config.toml
n_layer = 8
d_model = 256
n_head = 4
n_kv_head = 4
norm_place = "pre"
qk_norm = true
attn_scale = 0.125
parallel_block = false
init_std_qkv = 0.0256
init_std_up = 0.0256
weight_decay = 0.0
lr_head = 0.0105
warmup_steps = 43
final_lr_fraction = 0.1
Each number is 128 + 32 x the weight over its row's rms, rounded and kept within 0 to 255. Layers, rows and columns count from 0. Numbers have three digits each. The size before them is the row's rms in percent of the matrix's.

# layer 5 attention key, 256x256, rms 0.151, rows 214-255, columns 64-127
096:128127062102127099103120130072174204124093137141146141149140112081113152195105124106117157088105123117119140147120102087108161141082129126208127118121104098127130128153156139164135124126078134
101:191157089113103117161126068133140110098057140118102127091129143134113126068128106140145119133089152180170108134086191159079149114136136134126163041118157132085108072118104131126105200140109081
105:135186074122117085116122125202051120144109119169133101123163103135154175210085082148131181121073095115109120085204100103123142130081114057096125138128088064152131158137086087135152087152118149
099:116159129151161127209137163105121110120153151121094117168175134140159117113160153058109160097128135091093161130142041107123070155147082121144077134171138123146107145113187093120136181159124130
104:103123154136132192138085130119070139105086154212112117153114051185146077150115138126080159166143087116072115154136133161101128101172146115139171127108154136078183131054114097124149070134102141
101:098121142132164124087112179082133090093172123113140117143166102162127161086115182157126086120226127135153182112082110124170117184126169130189113140119119143150146165124140097162132113153107081
100:129117096112142132173073120190100113155136098117182087169093138127101112194137159132140181122156123101117152100139118164181169119126159123067149095169128191091098080150159125087148182089113110
102:110122111136127116103121058100101122115063093164136146060118150093189116116170139080128127119089130120051107072124071114115125179130086129122150128142113099090115149098177176177158094120124130
096:168112127164144122130134143123157092171103127069205127125032133132083092133131149149162140106124127173109133067142108144140130122146170157071116179138153147076101120135084105084124133164123199
106:136113098129059128084098113145110152135093143089108147112111146125132161163142137126153205135145136134142082102144136103122080164143150125102102157118142127111099117074120153116126109136158209
096:103141168140132131127145138089086113079144087159153137077121111164127183126118148093064165212112134084132158136154149141124127137125125113117181124152089125113135141091102112082110192083138153
106:132147159088098136142105144166102138156145079090158102123135138129101191121135139101164081148164102092094091064097101122119141157056114090166070115068173121092131101157064158122124160097069068
112:096127120137151112132133126088077169156131103191125111137188100132117096082082143173088148161130121058117116118144130173091148156130131075146118134165138181106165124127153084097160082135058165
098:149070091165073155137119085105186157087162148150144141124107114151122167144177090077177108053141133087128134126101142117148120105196181160111193162124144119131145102081147096150097114146159138
096:142165139133130139155099073201103149141160164159148182124122073120050103133070128106104088128138088147053190137158207130116125075096157076135114140144140132129171147090138118100084170160123093
106:084112147103133120105116153162080096149115105033084141153110140155068039054124127127087122082139134105132144087117201174122145174140144121134171116127188145134117097179164167095106100070098086
099:048077136125149141122155125123134165032119141160112204102107098145155125136124106157168121107080137104077062124117170153097098108040122136139090124128100170097147123187161112136098189143123147
103:205171126153157195108138180121175101123122202145150088095110070102136118168123079109083182117121161173078092101134089081148113146129116152194111116160119112121151160112114171123185142119118169
095:118088165141122143106176143019116109103060097118144144110192161104153147123112120116162145129093152187137157119171151107102121172175063115202156105128129156089116119174120179110122128117157076
101:122108064080109138123100185181150121126192114187108117154161154085141147137132122115178123136140102153137172100113116118100047158171107109116075099128136121056132148185110142120120114116087133
101:188094065143103120088109083086142174149045128142147145121139166167107086137083162086064124119121029152095115119156156121079099132166110114165076073129172114132130074096095180154143083167149134
099:114099148084104108112040144098103170103119151124120124133158032133100151157094143118162117152136150194158196123066119195169131153131145131179119128096158199147114167117086133119142111127111128
100:162147088091102147175128084124053151090117132110191151104097209148141125038120210143095121124136178096089151088138207140127180109100106149143165102143130141133121151140160150130121147116145078
107:139090135153131138123120099181138154168097114089131157105114132148170179165122132119134131117222082125106151106154148105146058182128132136103148092081180189088153126141103140167146113101114134
102:144155216084089177161172116152131071123128191104090102121145092149112083098142142152084122095148104093111138161113206122152145141096129104094139178165124101187149083124101131151097168155123225
100:127155142070108158054106153098175084132089139121091129123144121142141142125116102131117112123118087116105057088134162154121138105126153182209135138117089176146137149140098081120110148148095097
108:163099167129159112039134144080134134047102107129130081119172150112174079127143151124113141136185154180064160096102109125115128148086154105191117116169165111076149135118136137143115040163129143
102:139126159092180123102110105096197110090140121155114133105088174100143173102152104031136160072127172111116106146107141140144170105121106128098089141113139155141121175125121176123155177162125166
097:118157147152155119083103141135157131135157162119134142057102105130097147102075091168127039123122158183178136132153207135112095151098137153131129140148079070219136121112149079101027083121119137
103:107148070084104143134162130138143143126148156132096171115092182214144125127134123137108139066119077114121141170107152149158151161121105115149161110096101138150104085131208102151110148195132184
099:198141135159063068105093112123092084142109150162108160128143170147122103119105112183138166115087164107139136119107149115064156134143083122172096175041152131139118138127155106145072100138100130
099:119079154096145117140131186103189127112085086187068061103130114209104080165116113152099126134138186069138121126096137145204144098180121143157126120139093147076173097118091156168141150113193138
113:147134135130173107145140163186142149146143137100075115143149094168151080147105122082095166144136156058127153070105165099012123113171098129073131158116219103116145108133120094102166105121163092
104:097108192176132134197155170146124108126149148150162154153144157071174108120099097130124119101114144086120117099201127129070142117121150146081111112120153119119132077084137133149158133111087087
107:197155140127155130155137150141138107130127077153126072149091103091084071145096147073145168114129128025147132039141136166144128095067151107090181124184141113108088125171133048055115113181106134
102:191190150120160170145138111118134125078128107099114089101106102120146086171162135117166147150154098144106124184104155157108121150113104138156098111121083154088093103116131123102196152149139120
110:098154133101146113182058182144084144094199093099117191122139115109101156141130052094121106121143057151126182072115071044173086106095101126133106110132117105148138137144114108166165162098185125
097:039140114090164095173143098132178133157102118123102108169144093080069092100125126123121130165119100122111144122092142136140150109145127110135125101063137108135103143174211082129134114139103121
107:051158116177142140172172155143080162101149140184112127158175124118126091041074150097133134131127185144128118168115148139053125118126148129165131117095113130128105114136115132057134085114124129
097:130120121167136111147183109111192101169181109166132101140078157130110148126089080134166132137093123087131058085169146172137105136119128123125075130134150128113113121160166191127141091086150047
104:139171090121169159105110159118085133107121127157140163148128130090139103110110123135115133114155165149183161094136083122138124076150182088135122115111055113128181066055130168122097118109127148
102:197062174150144157148130068101138128118116133142165175042209144156180107115138130114130171120178154144140147115112169162059191098121107113115127211110092106144110140162101124094157167119171168